config.toml
n_layer = 16
n_kv_head = 2
head_dim = 128
positions = "learned"
init_std_o = 0.00259
beta1 = 0.95
beta2 = 0.99
warmup_steps = 200
schedule = "wsd"
batch_tokens = 65536
seq_len = 256
doc_mask = false
steps = 3539
dataset = "wikipedia_en"
Each number is 128 + 32 x the weight over the matrix's rms, rounded and kept within 0 to 255. Layers, rows and columns count from 0.

# layer 6 attention query, 256x256, rms 0.0837, rows 134-160, columns 0-127
[[131 136 156  70 131 132 157 131 129 114 126  60  90  88 127 163  90 115  70 115  99 155 154 139 127 107  92 104 154  55 132 122 160 183 125 167 156 156 179 149 132  76 152 149 122 110 112 157 149 136 153  73 140 148 105 118 163  93 160 141 176  80 152 123 131 120 152 115 166  66 109 101 162 120 105 188 143 128 105 140 135 135 105 146 138 115 131 122 142 123 118 158 131 117 118 134 113 149 115 125 157 126 147 130 125 144  94 111 151 129 132 137  98 182 161 107 100 121 121 140 110 153 142 120  91 132  79 134]
 [150 108 107 143  76 110  89 136 168 167  73 130 112 157 115 119 100 112 148 121 144 139 112 153 144 107 162 142 140 138  93 105 121 138 115 126 114 167  62 192  96 111 118  95 108 135 168 109 109 171 109  99 176 150 153 142 123 112 119 149 137 138 111 111 151 130  98 120 117 176 100  98  92 185 153 145  94 124 156 135 108 130  62  94 110 155  90 103 185 148 121  91 139 143 128 139 127 172 158 132 119 124 157 116  83  92 120 196 204  98 144 155 105 130 133 126 103 122 115 166 122 106 160  67  62 161 136  86]
 [ 98  87 101 122  74 120 140 117 117 141 129 127  91 103 181 141 124  77 165  95 150 127 151 182 129  98  79 144 134 189 118 125 151 158 120 129 121 137 219 160  96 159 120 141 100 154 108 170 138 156 136 154 171 109 142 157 143 156 144 159 148  95  95 105 147  71 146  70 142  85 157  97 165 177 160 142 126 105 148 103 114 107 174 130 115 148 180 140 101 130 110 116 118 135  68 103  80 155 145  68 158  85 128 128 138 117  92 125 123 197 190 158 131 137 124 161  91 109 110 163 137  85 128 118 165 164 109 144]
 [ 88 129 135 110 107 104 110 173 115 134  80  93 120 142 130 148  62 124 156 202 136 155  97 107 148 210 171  73  94 148 103  99 144 147 161 166 101 115 115 123 145 157 159 122 125 143 108 139 138  92 102 134 103 132 125 137 122  56 126 106 111  61 156 157 129  89 124 179 127  99 151 154 138  66 159 113  91 135 128 138 160 141 120 185 120 111 137 102 146 114 117 140 146 101 140 128 142 116 145 146 129 143 144 162 125 134 126 171  92 134 156  94 136 169 137 163 138 116  74 158 104 126 122 137 142 176 143  98]
 [119 128 154 151 149 159 130 147 149 129 134 145 152 182 121 141 118 100 115 146  67 125  88 142 132 193 135  80  72 109  76 107 151 183 192  78 130 119 138 124 165 194 121 130 105  79 104 113 105 131 128 100 154 142 136 159  82 147 111 138 178 148 153 175 137 136 124 205 135 133 147 145 104 163 135 148 158 173 125 124 213 107 157 124 112 121 124 142 184 126 126 125 174 131  96 154 104 101 116  74  98  99 157 126 139 115 140 159  53 128 157  93 155 102 146 186 147 128 112 104 145 112 103  79  71 142 170 175]
 [ 93 147 126  80 131 142 139 130 162 147 110 125 136 121 143 144 106 139 126 129 125 180 169  84  89 136 131 125 108  84  85  94 135 145 133 121 166 102 125 142 172 169 117  95 152 113 118 130 106 138  88 118  88 126  97  92  99 137 117 177 138 164  73 111 113 137 149 116 178  54  84  97 132 179  88 169 146 120  94 139 160 121 103  62  82 125  89 189 140  82  69 104 174 136 136  95 113 167 191 148 145 133 143 124 100 132 118 149 152 149 163 103  49  72 133 131 157 122 111 131 117 134 179 154 119  96 134 136]
 [159 112 169 137 142 147 145 143 142 111 155 118 141 153 133  97 129 115 114 139 111 147 107 148 129 149  63  86 125  98 167  70 120 132 143 159  88 101 117 136 111 139  75 118 157 135  79 128  92 178 146 165 113 151 157 125 141 119 153 177 130 141 135  98 164 163 132  83  90 117 113 129 117 182 145 132 125 129 138 135 149 141  74 166 135 147 133  92 120 154 144 129 105 168 136 111 142 163  48 106  89 127 188 165 125 167 122 123 104 102 120 126 176 142 100 106 100 131 150 107 129 185 137 147 117 126  83  89]
 [142 137 133  78  86  89 132 120 166  89 125 102 131 172  89 126 156 151 180  85 163  89 137 140 110  64 153 118  97 161  89 128  93 166 111 145 168 110 167 120  84 120 177 155 107 137 161  93 160 132 112 115 174 157 131  92 141 128 146 141 143 107 158  66 183 149  71  89 150  96 122 121 118 167 173 160 162 180 166  80 150 108 119 104 139 114 111 165 142 165 114 102 100 108 114 117 113 143 108 101 145 134 131 130 132 100  97 130 134 111  97 145 104 147 164 176 105 120 135  59 161 129 156 168  98 113 146 108]
 [102 157 145 142 171 156 104 149 101 151 171  85  78 115  60 162 175 140 119 103 145 132 116 102 149  94 144 173 132 132 111 112 104  78  63 152 135 188 169  86  95  62  74  94 100 144 170 120 165 180 188 150 122 110 137 128  96 148 158 120 142 146 172 114 120 138 168 101 128 109 101 158 104 150 164  79 183  67 121  74 130 124 128 181 125 176  75 162 146 135  93 107  61 155 107 151  79  40 139 130 163 106 137 106 103 158 114  51 140 156 148 140 122 135 127 117 143 148 141 141 116 161 118 188 146 116 119 115]
 [ 91  95 150 148 143  90 114 160  76  87  88 106  99  90 158 136 130 191 136 132 160 100 101 110 100 186 174 173 161 139 144 144 106  99 130 106 142  98 160 193 156 149 133 143 161 173 176  80 144  86 109 134  85 117 150 147 116 162 129 141 125 130  90 113  55  93 111 160  68  84 134 164 118 145 153 155 133 150 129 101 101  80  84  95  88 143 115 141 125 143 164 149 152 112 156 109 133 111 152 103  96 178 113  71 108 133 157 143 128  83 141 148 120 155 104 121 131 149  96 143 167  76 144 115 119 122 115 135]
 [ 63 169 141 134 141 100 153  93 160 132 113 162 171 163 136 151 186 142 125 107 133 135 166 116 131 137  64 105 104 147 126 114 141 161  42 105  89 127  75 139 137 174 102 144 129 130  98 153 149 172 140 101 134 188 159 124 142 136 165  76 136 190 113 121 156 134  51 218 161 155 128  77 109 100  87 157  84 104 143 126 133 105 169 144  99  70 168  87 167 101 143 120 152 146 128 125  92  80 161 125 155 135 158  90 138 128 151 164 119  64 155 106 151 101 128 111 127  85 162  89 117  96  84  48  86 141 111 128]
 [112 136 152 113 113 160 146  91 119 112 111 145 100 123 130 134 154  94 116 106 149 167 119 176 111 155 138 115  82 113  98 150 151 164 120 121 178 105  78 124 152 117 141 160 127 128 167 146  67 142  88 142 153 152 124 150 122  92  90 123 162  64 115 171 122 130 135 160 140 112 141 101 150 168 159 108  95  78  70 124 127 118  68 142  84 126 103 132 160 167 122  96 139 141 122 127 102 174 132 145 158  97 185 100 154 128 142 141 106 160 137 131 102 130 142 164 143 178  75 121  98 146 120 118 122 149 118 119]
 [143 147 126  90 101  91 109  62 105  80  86 156 131 108  76 105 127 139 121  77 127  90 115 113 113 152 122 151 163 131 177 115 130 133 135 106 192  70 197 145 125 122 127  94 159 134 139 175 141  80 174 156 111 133 106 134 116 184 156 129 122 116 137 158 108 181  78 145 119  84 151 166 144 102 140 128 178  92  91  45 143 114 142 155  84 173 155 163  92 134 104 148  73  99 113  96 111 147  93 121 166 109 129 101 157  95 166 133 103 170 129 174 103 173 162 157 165  94 157 147 139 107 184 132 129 108 141 140]
 [140 116 118 102  60 130 133 147 153 127 127 141 117 124 120 116 125 112 102 134 116 107 181  97 153 147 155 159 134  80 143  84  91 127 119 123 115 153 153  65 138 147  94 131 143 103 105 113 106 140 120  88 152 144 112  98  58 159  93 138  85 113  75  90 161  75  92 140 105 140 153 141 109 148 120 164 149 162 136 130 142 145  55  99 132 159 110 139  89 138 154 102 179 193 164 154 180 165 187 145 111 150  88 134 130 143 134 132  66 170 118 170 101  82 191 172 149 111  93 142 117 106 153  66  99  87 118 118]
 [143 116  99 131 130 144 146  78 233 146  89 114 130 174 140 142  89  82  96 136 109 134 118 116 157 142 153 115 108 127 120  99 145 166 112 114 106 189  96 106 143 182  77 143 109 117 132 165 144 134  75  86  96 129 150  61 167  87  87 144 143 150  85 201 180 128 147 193 159 138 115  70 165  72 140 175 121 125 112 137 160 134 133 109 163 142 102  91 104  79 147  82 181  93 133 133 152 135 137 144 115 138  81 108 140  99 152 148 141  97 144 176 132 137  73  78 132 156 102 131  76 130 109 115  60 143 153 148]
 [137 153 123 179 137 133 128 134 153 159 132 108 157  96 147 117  96 122 166 147 109 100 136  69 159 163 154  99 143 100  92 149 114 121 161 145 109 149 102 157 156 133  72 110 166 140 122 119 111 154 105 101 125 103 165 122  92  95 126 127 169 135  72 179 127 144 138 163 151 149  87 150 160 143  68 127 114 163 141 127 167 168 105 178 139 186 137 136 136  91 128 137 126 108 126 108 141 118 163 138  60 154 112 120 136 124 139 148 134 148 125 125 130  72 145 105 144 135 173 120  89 125 167 129 131 112 170 185]
 [125 133  86  89  99  96 115 101 108 107  94  87  83  74 166 108 180 146 126 136 119 130 121  54 144  97 128 176 123 143 112 116 122 113 124  71 138 139 119  62  86 117 109 127 123 101 127 149 127  99 127 152 154 153 125 143 121 140 154 162 144 120 133 100 125 100 136 114 122 116 133 125 179 100  92 173 122 153 178 131  88 126  52 107 108 158 112 133  77 130 144 126 128 133 113 175 143 134 138 159 150 176 124  94 122 105 123 105 136 145 141 140  94 133 163  61 121 108 113 153  83 146 141 108 119 151  98 153]
 [181 125 163 117 140 194 124 116 119  88 155 160 127 110  92 112 111  88 119 133 147 165 132 104 117  80  86 123 125 150 128 158 118 113  86 103 135 106 184 120 169 141 103 109 191 144 131 151 134 168  89 153 104 145 107 191 148 111 158 132 132 114 104  93 121 168 122 130 151 104 124  61 175 152 139 134 160 115 122  51 133 158 162 115 153 122 147 176 109 143 145  89 127  69 107 119 152 146 117 125 125 151  73 162 168 115 115  95 175  94  93 150  63 181 162 111  95 165  99 145 128 121 137  98 106 146 114  94]
 [184 144  69 131  47 132 177 106  74 103 174 125  81  99 199  80 113 124 154  84 110 125 148 124  99  75  95 149 178  74 197 190  96 113 109 124 208 111 135  75 119 161 153 113 153 146 145 134  99 134 168 190 154 110 113 143 176 120 154 167 169 122 172 111  82 161 106  85 137  99 129 128 181 156 162 104 106  74 170 109  70  95 191 183  90  80 205 117 116 143 105  89  83 135 194 136 159 173 111  94 164 118 116  88 101 165 114 104  94 116  96 114 139  95 121 164  97 123 106 156 202  94 120 170 122 141 179 151]
 [146 125 120 167 128 147 143  73 144 102  95 184 128 104 125 140 125  86 137 140 149 119 129 145  99 142  85 127 109 101 190 147  94 107 117 205 130 113 151 121 131 127 113 128 159 134  82 141 104 112 130 182  94 134 118 101 129  84 110 133 160 100 207 164 139 139 127 104 131 109 118 119 171 149 183  92 107 109 177  66 136 173 197 107 172 131 160 141 124 141 141 141  83 139  79 135  91 101 133 110 129 137 103 181 131 116 109  56 173 134 180 168 146 123 150  83 133 139 118 123 119 151 119  85 179  84  76 124]
 [120 144 143  91 180 148  97 138 190 108 122 135 144 164 162 197 126 107  96 142  69 107 156 106 140 169 177 150  92 143 112  96  95 122 150 156  76  88 137 108 131 145  68 102 115 147 139 186 124 154 120  98 133 133 165 131 126  64 129 106 119 140 109 175 120 114 166 103 110  78 150 109 116 118 133 109 133 155  94 156 177  90  91 108  85 169 133  89 168 146 132 127 111  91 126  95 102 141 188 209 162 173 135 138 138 117 108 131 126 142 156 134 161 115  98 105 152 161 141 151 115 104 141 164 118 176  98  75]
 [114 200 152 119 155 112 145  67  53 114  88  99  87  61 154  60 173 124 201 100 113 140 125  92 127  84 125 162 162 154 194 146 106 130  71 138 158  54 154 117 105  97 132 127 138  84 132 175 158  97 140 134 139 173 106 112 186 215 177 165 113 137 162  86 138 137  87 113 129  82 145  93 155 145 119 109 139 121 189  95 135  99 184 153 106  88 151 143 123 192 134 122 103  68  89 122 139  90  86 116 178 132  76 124 115 167 159  84  84 164 160 112 105 108 125 137  70 143 111 205 148 137 119 197 141  71 170  84]
 [ 77 120 126 143  83 100  72 186  83 147 102 125 115 106 111 148  84 112 133 112 203 115 141 103 120 153 132 186 120 117 104  97 105 120 127 159 166 142 115 140 135 129 149 144 148 158 145  84  92  86 149 141 107 134 100 102 121 131 145 150 105 130 144 160 130 103 128  86  78 154  95 175  96 162 132 100  90 129 124 160 137 161 110 152 113 145 105 143  90 111 128  88 102 117 108 105 149 133 130 116 108 111  71  88 121 111 167 153 119  98 112  57 115 147  97 157 124  94 113 124  84 118 151 101 129 135 133 162]
 [174 102 150 111 142 152  77 100 139 132 201 178 125 113 140  89  78 124 138 197  59 120 117 104 126 134 135 113 132 134 147 104 149  80 147 129 106  80  87 144 141 119 133 120 170 142  87 195  91 119 125 137 119 110 157  95  99 164 102 144 102 136 133 105 144 157 150 160 196 151 124 148  95 117 133  79 111 117 127 157 168 151 103 114 141 129 123 113 116 117 101 122 147 120 139 138 104  88 134 124 157 207 112 118 117 169 109 168  82 146 122 104 143 133  88 148 171 112 130 103 134 150 147 100  78 168  98  74]
 [ 67 159 133  99  97 142 187 152 109 117 197 121 117 170  82  98  99 188  99 155 130 136  64 127  93  92 157 180 118 136 124 122 158  80 138 126 187 172 126 110 174 102 126 130 131 149 117  78 189 148 120 120 105 132 125 104 151 103 148 109 161  99 120 105 138 153 117 134  72  80 164 188  72 139 125 111 148 110 110 102 150 115  99 121  83  77 105 201 156 151 143 157  98 116 109 117 122 131 100  84 135 109  43 121 138 184 123 118 139  75 128 112 135 120 128 138  83 155 109 104 148 145 142 141 112 133 119 150]
 [156  90 165 141 135 176  69 146 152  97 140 178 129 111 141 117 135 148  99 151 147 137 161 123 169  90 117 102 141 142 147 120 146 101 155 122 176 142  90 111 112 132 133 124 151 169 132 165 119 152 126 164 156 145 143 116 135 140 154  97  98 164 178 143 175  70 130 156 100 100  85 132 123 117 162 122 127  99 123  84 130 165 105 135 129 116 166 126 105 152  86 111 113 121 128 147 109 168 156 145 141 137 148 147 103 190 157 101 109  98 146 126 107  98 150 124 113 169 100 135  88  89 139  91 140 132 105 165]
 [ 96 128 115  86 125 106 102 109 104 128 147 138 110 115 124 131 154 140 161 130 139 117 160 136  47 129 165 115 111 131 155 142  77 101  97 197 185 141 151 150 181 174 127 143 102  53 128  91 149 126 144 148 133 100 131 158 142 163 149  84  89  92 181 132 147  99 149 143 102 162  65 139 125 125 103 159 182 204 153 100 103  87 121 199 126 123 146 149 166 114 153 105 113 145 129 134 128 111  94 142 121 105 133 127  92 115 153 124  94 111  97  76 155 132 165 100 110 121 138 106  92 138 120 165  95 123 124 143]]
# layer 6 attention key, 256x256, rms 0.0804, rows 134-160, columns 0-127
[[126 114 139 138 134 114  99  67  74 117 136 170 119 141 124 126 137 149 134 136  76 148  83 115  89 149 146 127 155  90 106 178 107 103 120 142 140  88 137 125 128 100 114 198  91 137 130 141 117 128 115  89  82 137 149 130 178 117 132 114 161 126  89  78 147  94 152 175 161 117 160 107  82 158 117  97 145 103 136 158 106  84 161 112 160 134 113 139  96 187 111 172 126 185 134 105 146 121  91  83 134 124 164 154  89  95  86 132 147 125  76 127 114 121 169 111 137 127 120  75  88 134 173 119  73 135 153 111]
 [107 178 131 136  63 151  89 148 166 137 167 108 119 140 107 161  98 148 162 109 124 109  88 131 129 159 137 168  26 136  84 168 106 149 156  88 154 176  94 128 162 126  88 131 141  91  99 139  99 148 112  82 159 132 138 125 110 107  83 108  71  99 137 171  93 128 103 106  96 117 119 111  81 147 111  88 116  84  98 121 152 153 144 146 135 128  72 143 114 109 119 167 127 165  71  76 123 154 166 162 159 125 112 156 130 160 160 104 141 152 132 127 124  87 111 109 153  98  71 155 136 155 119 119 140  97 179 112]
 [131 116 131 134 129 149  80 123 124 114 147  93 128 117 163 133 170 147 152 160  51 130  81 105 106 121 152 133 145 127  54 142 156 136 118 134 204 156  57 146 127 154 138 124 107  66 155 124 121 138 105 127 108  96 117 156 196 133  88 139 196 135  92 211 109 114  92 100  96 135 130  99 110 126 123 113 124  71 129 152  95 132 143 120 140 148  98 124 188 135 147 149 108 148 119 135 172 109  85 129 156 139 161 106 144 133 127 155 135 130 181 174 150 154 121 106 159 144  77 140 197 127  82  78 107 134 121 165]
 [126 153 118 149 161 165 118 108 145 111 172 119 137 134 103 151 154  96 113 137 113 140  98 180 146 163 153 140 126 125  83 162 136 111 125 107 144 143 129 143 165  85 145 164 153 109  86 120  97 119 104  33  98 159 157 143 170 130  83 119 103 155 128 109 147  58 117  96 193 102 152 135 170 173 128 137  73 102 149 126 109 113 159  57 132 121 108 175 122 115 185 126 150 169 139 110 112  92 137 138 112  94 166  89 117 166 134  97 187 140  91 112 118 152 150 114 141 120 147 114  94 118 142 159 142 166 155 137]
 [123 134 119 167 112 120 135  74 121  89 130 141 151 133 123 170  82 146 116 143  77  87 117 159 137 147 102 128 171 142 111 103 115 133  62  83 122 175 104 116 124  94 127 155 152 165 113 113 169 112  78 112 148 154  88  72 171 203 100 157 143  70 132 146 124 161 172  85 171 100 161 125 124 134 116 143 106 181 138 133 101  64  84 111 101 151  74 142 153 130 194  75 138 126  95 144 146 103 115 188 147 139  89 105 143 122 135 106 150 165 128 128 127 112 173 128 112 126 154 142 153 141 158 107 134 121 137 134]
 [148 142 166 157 124 214 115 108 166 172 181 160 159 160 152 199 131 106 175 148  90 103  72  73 123 137 166 126 170 149 135 140 190 102 176  91  62 114 112 114 123 160 147 130 112  86 149 121 141 136 128 109 139 123  90  86 133 125 104 146 121 137 129 191  93 110 110 159 123 114 143 154  90 143 100 122 124 139 121 100 120  91 102 126 140 163 148 105 170 148 129  76 130  66 120 119 125 141 156 104 154 184 148  78 131 141 118 166  75 179 160  87  85  85  92 112  85 152  96 108 168 150 132  82  98 118 128 107]
 [133 108 169 148 110  93 124 143  92 155 113  54 125 122 138 139 108 167 119 127 145 183 165 105  78 136 149 126 143 132 139 170  92  94  81 132 101 126 102 125 100  86 152 143 159 172 155 165 109 110  64 143 118 113 156  94  50 132 141 105 112  80 156 149 105  67 153 184  61 107 145 163 155 151 144 108 146  83 112 140 115 144 147 154 139 162 150  79 130 151 112 141 105 196 156 148 114  98 147 156  73 170  99 220 146 109 119 178 159 115 143 147 112 110 147 169 112  94  95 148 124 118  83  84  92 141 212  90]
 [ 79 105 154 172 136 142 121 141 116 144 126 134  97  77 125 136 120  83 183  84 134  72 115 168 167 117 151  95 166 108 119  74  90 161  96 130 177 163 127  97 168 107 114 133 152 121 162  66 165  79 142 101  79 138 160 126 115 112 134 125  99 155 147  89 162 107 122 112  65 151 131 115 102 112  97 120 113 142 154 137 102 112  74 135 137 125  90 116 143 155  73 164 146  98  97 152 112 140 110 138 100 110 127 195  96 109 130 189 132 143 153 108 132 106 140 133  98 110 117 119 166 138 126 100  89 163 154  83]
 [140 116 119  85 109 182 110 146  84 111 124 134 119 141 126 154  79 138 109 146 178 170 124 131 148 129 122 118 118 145 187 103  89  74 140 198 185 100 159 107 118 161 154 132  80 149  95 161 139 156 130 177 129  88  93  80 103 145 162 122 204 186  96 141 173 136 147  67 164 140 150 114 172 123 160 146 120 107 119 118  88  98 113 158 100 109 144 122 160  87 117 157 150 127  64 163  91 125 108 160 178 141 160 162  94 136 112 187 140 122 141 109  95 167 102 177  41 129 102 126  94 178 149 101  88 134 126 134]
 [166 103 167 132 146  99 161 162 136  84  89 168 129 134 174  86 109  71 110 140  68 112 123 119  96 123 110 159 103 168 146 115 108 100 187 108 132 121 125  87 113 147 119 146 161  93  75  56 136 181 150 130 123 128 138 129  72 113 158 168 128 161 170 172 150 114 106 133 144 106  82 131 108 144 106 132 105 192 108  92 129 135 114 127 125  90 198 158 110 133 150 126 170 102 130 170  80 131 136  76 163 157 110  87 169 124  97 155 132 188 143 120 191 106 117  92 105 162 138 133  94 150 135 157 138 147 136 191]
 [133 123 106 198 120 145 158 112 165 151 175 121 127 109  98 163 117 162  89 118 173 103 163 112 146 118 167 118  89 142 124  96  85 111 167  93 139 181 155 161 102 114 158 123 124  79 158 117 134  86 132 112 135  98 174 144 163 158 155 110 109  82  88  88 109 118 148  83  91 107 140 141 157 134  55 131 117 148 126 126 121  94 158 114 111 122  80  71 152 128 133 125  91 114 149 166 100 127 154 113  82 118 169 127 154 142 143 130 128  90 154 100 147 171  57 150  87 122 107 173 152 121 128  82 142 132  97 105]
 [156 147 170 152  96 153 148 184 161  80 149 186 156 136 126 143 120 138 127 106 142  60 137 101 124 127  73 148  82 127 150 100 168 167  71  92 146  93 146 127 108 148 135 109  68 149  99 143 126 174 143 109 108 117 142 126 143  95  78 144 152  82 152 139 112  90  99 162 178 102 114 106 102 135 120 128  88 127  94 136 123  83 120 160 168  77 102 166 148 110 136 105 155 146 100 135 160 174 137 166 140 134 136  92  60 138  84 138 128 202  97  91 126 112 134 111 110 171 120 118 153  85  85 108 161 118 106 164]
 [160 120 110 132  84 103 142 109 166  92 123 146 132 155  57 135 160 108 123 127  69  62 128 140 143 131 137 160 181 112 167 156 161 122  92 102 154  96 210 103 131  90 125 117 103 112 138  59 164 119 145 111 101 130  96 141 123 113 124  92 150 153 128  95  91 139  87 104 149 125 199 150 120 150 184 128  79 152  64 122 146 123 158 133  65 112 132 139 141 134 125  83 164 136 183 166 187 150 126 134  89 130 161 133 139 112 146 135 101 163 142 127 104 133  85 159 123 166  63 144 120 165  84 177 148 115 157 145]
 [120 187 146  86 149  88 188 137 107 125 120 161 121 136 139 114 114  74 134 108 112 153 110 150  79 118 134  64 142 122  82  95 184 135  99 124 151 117 142 198  82 153  93 151 142 142 173  53 131 137 139  87 118 139  89 161 121 166 156 123 114 119 106 179 144 159 118 187 172  99  71 120  96 149 127 114 164  73 160 165 174 109 129 130 126  98 129 132 115 146 130 100 118  71  87 150 109 137 152 103 134 135 134 146 129 146  89 133 159 133 139  76 129 102 108 120 189 174 114 151 171 152 168 161 160 121 176 128]
 [ 76 109  87 129  90 135 100  79 116  62 118 178 140 144 101 111 141 169 113 144 147  64 136  88 132 104 108 141 129 107 109 106 119 111 140 155 145 102 138  88 149  90 123 116 110 142 140  94 130 108 170  95 198 155 123 110 177 150 114  91 104 172 107 154 161 116 153  94 103 108 172  81 134 137  98 148 161 103 115 133 138 172 118  97 137 147 124 158 115  94 114 177  95  93 111 169 100 115 112 117 104 159 148 113  55  99  84 125 100 130  98 111  95 130 107  71 159 154 136 164 169 179 126 155 161 110 109  73]
 [115 106 124  75  99 109  77 149 118 138 175  90 111 165 144  80 128 155 117 126 120 100  91 140  93 189 193 196 162 151 139 150 156  93 145 134 118 127 177 105  47 145 151 158 130  74 115 144 155 140 149  87 161 117 155 183 128 153 164 136 122 174  98 172 102 129 108 150 129 123 158 126 124 142 137 139 133 112  59 132 143 183 163 116 104 158 159 108 131 123 188 111 119 150 123 168 110 135 141 123 143 124 122 155 142 169  67 156 104  87 135 136  91 110 132 105 151 159 134 190 125 139  66 107 117 126 115 174]
 [195  85  56  90 126 123 134 133 108 122 130 140 150 133 121 148 122  96 110 136 123 119 113 104  64 159 108 156 120 113 115 108 146 154 118 178 121 104 111  95  85 128 165 185 149  94 149  55 128 134 134 105 115 140 132 182 109 111 128 107 148 158 142 125 130 161 139 183 156 101 129 134 117 107  96 110 171 147  95 185 162 127  84 154 127 106 137 101 134 146 103 140 146 142 178 134 124 150 147 154 166  93 115 161 119 123 124 133  72 132 102  97 108 161 149 130 170 144 121 183 178 113  76 149  96 147 151 137]
 [ 99 143 121 131 159 127 200 186 141 161 101 129  70 191 122  97 156 162 169 125 119 127 105 132 121 114 137 126 122 106 152 162 131  87  99 112 101 114 129 148 113 147 122 100  58 118 125 142 145 117  93 124 138 180 104 157  88 119 127 119 160 142 115 135 108 135 174 100  93  91 103  89  76 170  93 148 162 138 114 102 162  86 134 137 143 156 139  59 148  82 107 128 112 128 204 100 123 130 101 128 145 145  46 132 188 111 158 131 150  77  78  98 145 167  81 162 160 135 142 131 147 164  86 175 119 127 172 129]
 [149 109 113 131 118  62 137 106 113 175 161 189  80  94 118  79 104 140 163  71 152 121 148  66 141 149 128 175  70 128 105 112 132 141 176 175 147 127 142 123 171 117  89 114 143 149 170 145 165 103  63 116 123 133 139 133 120 128 127 157 114 177  37 136  88 113  83 159  84 116 108 140  69  79 107 134 160 144 124 110 134 160  82 133 129 136 132 165  89 165 114 142  73 148 145 144 147 160 140 164 154 147  93 100 126 174 123 131  90 120 150 152 128  94 107 128 137 142 151  67 122 126 175 137 160 136 139 127]
 [145 103 119 104 139 150 114 116 104  64 119 135 109 134 157 122 145  74 130 149 111 131 105 183 138 133 110 101  53  79 107  89 111 127  91  93 120 141 112 145 151 139 161 150 117 140 118 135  92 166 136 117 105 136 158 100 130 101 133 119 122 103 112 144 169 103 141 190  63 121 172  88 141 182 129 149 177 118 114  96 155 120 119 119 163 109 146 121 108 147  76 117  86 122 161  60 135 104 145 140 135 143 139 140 119 123  95 108 167  58 122 145 105 113 151 123 193 125 144 109 123 136 131 155 162 118 166 112]
 [135 180  92 105 108 127 116 123 147 176 181  85 166  97  94 168 120  88 117 155 125 179 107 142 127 143 156  59 118 102 115  88 122 113 120 108 124 164 126 151 125  86 192 147 133 105 104  91 108 111 135 148 110 156 116 129 100 118 109 129 134 130 146 136 145 106  85 136 106 142 125 107 151 164 195 136 136  70 108 120 126 137 145  94 159 150 173  97  98  99 138 188 191 176 121 128 136 123 163 143 133 128 133 127 156 176 117 167 184 127 152 113 147 167 154  95 186 153 128 115  98 137  75 100 116 128 145 116]
 [157  84  86 163 112 162 151 111  68 102 122 145 111 120 162 136  90 140 190 105 100 138 134 127 115 111 120 109  96 114 138 145 135  60 149 151 176  85 142 102 150 135  97  68 108 148 142 126 151 146 133 164 169  78 179 141 122 157 142 114 107 218 119  90  44  88 125 120 135 120 121 134 137 142 118 179 162 129 160  83 129 128 119 139 126  92 123 106 166 133 112  73 137 118 173 144 170 158  54 113  74 129 169 111 144 151 134 130 104  85 125 142 148 172 154 126 133 159  99 136 130 178 103 143 115 105  84 141]
 [122 141 165  66 144  85 120 156  97 139 153  96 134 113 157 129  75 124  86  80 123 105 127  85 113 107 143 237 133 102 153 144  77 127  94  92 152 121 133 181 181 144  93 151 123  56 114 201 116 107 136 104 119 173  88 171 117 111 166 123 116 163 121 133 119  93  95 122 127 175 113 130 146  83 123 158  88 150 174 203 119 126 143 145 163 137 158 128 161 160 104 130 154 128 119 127  70  70 106 111  98  96  81 118  95 126 142 132 145 115  90 119 111 136 116 129  90 167 110 133  87  78 168 169 150 166 177  89]
 [139 164  81 125 124 101 116  81 114 132 164 174 167 154 119 142 127 136 158 106 110 156 179 184 119  91 157 102  94 141 105  87 178  93 108 107 143  98 109 145 111  96 167 167 156 147 124 127 146 150 125 122 140  99 137 105  80 130 119 101 158 116 128 100 112 150 134 129 149 113 138 129 117 115 190 185 139  88 116  65 131 118 121 131 167 117 163 152 113 105 135  66 138 144 171 153  84  91 154 143 109 130 146 117 163 111 109 113 141 124 103  94 116 101 118  84  85 134 196 116 120 161 147  67 125  50 161 115]
 [ 98  63 128 147 116 116 181 159  68 146 150  96 123 140 106 124 115 136 127 126 149 113 101 166 185 144 188 118 105 154 107 170 107 115 157 159 133 148 145 128 111 104 102 140 140 145  98 124 159 122 115 144 119 136 145 141  28 109 158 153 160 166 112 175 153 171 105 116 165 153 133  99 126  90 118 137 105 156 146 104  94 126 101  96 154 144 147  93 145 111  91  94 134 107 131 159 145  81 136  98 133 106 118 117 122  82 191 119 134 141 170 142 140  95  90 127 158 130 100 108 133 186  93 141 117 139 192  87]
 [167 141 115  71 113 112 137 149  88 135 127 129 164 160 165 102 117 150 146 151 128 165 173 170 127  96 116 145 160 123 116  81 134 116 146 137 141 142 110 131 131 103  86 173 113 145  58 145 131 121 126 114 169 142 124 162 122 148 128 164 132  89 113 148 106 134 206 169 165 145 156  86 115 158 123 129 131  88 142 103 182 117 143 131 133 125 117  61  58 149 122 165 152 100 123 171 120 106 185 108 104 120  83 103 177 166  83 134 128 145 125 152 118 139  90  97 179 136 110  85 106 133 161 147 128  86 134 179]
 [133 104 115  82 153  94 129 120 124 109 106 118 106 147  83  89 127 124 129 121 146 135 115  87 129 152 104 173 161 128 141  78 157 112 152 173 133  93 152  52 119  92 133 101 181 145 123 137 117 151 163 118  72 130 104 100 109 125 162 108 110 116 160 136 160  44  97 138 159 129 129 109 123 122  30  87 126 193 144 133 112 130 160 139 117  96 131 176 138 176 126 147 120 116  86 107 133 111 152  85 120 126 198 137 157  94 125 149  83 148 136 106 165 144 156 128 124 183 102  96 138 159  68 196 133 127 121 154]]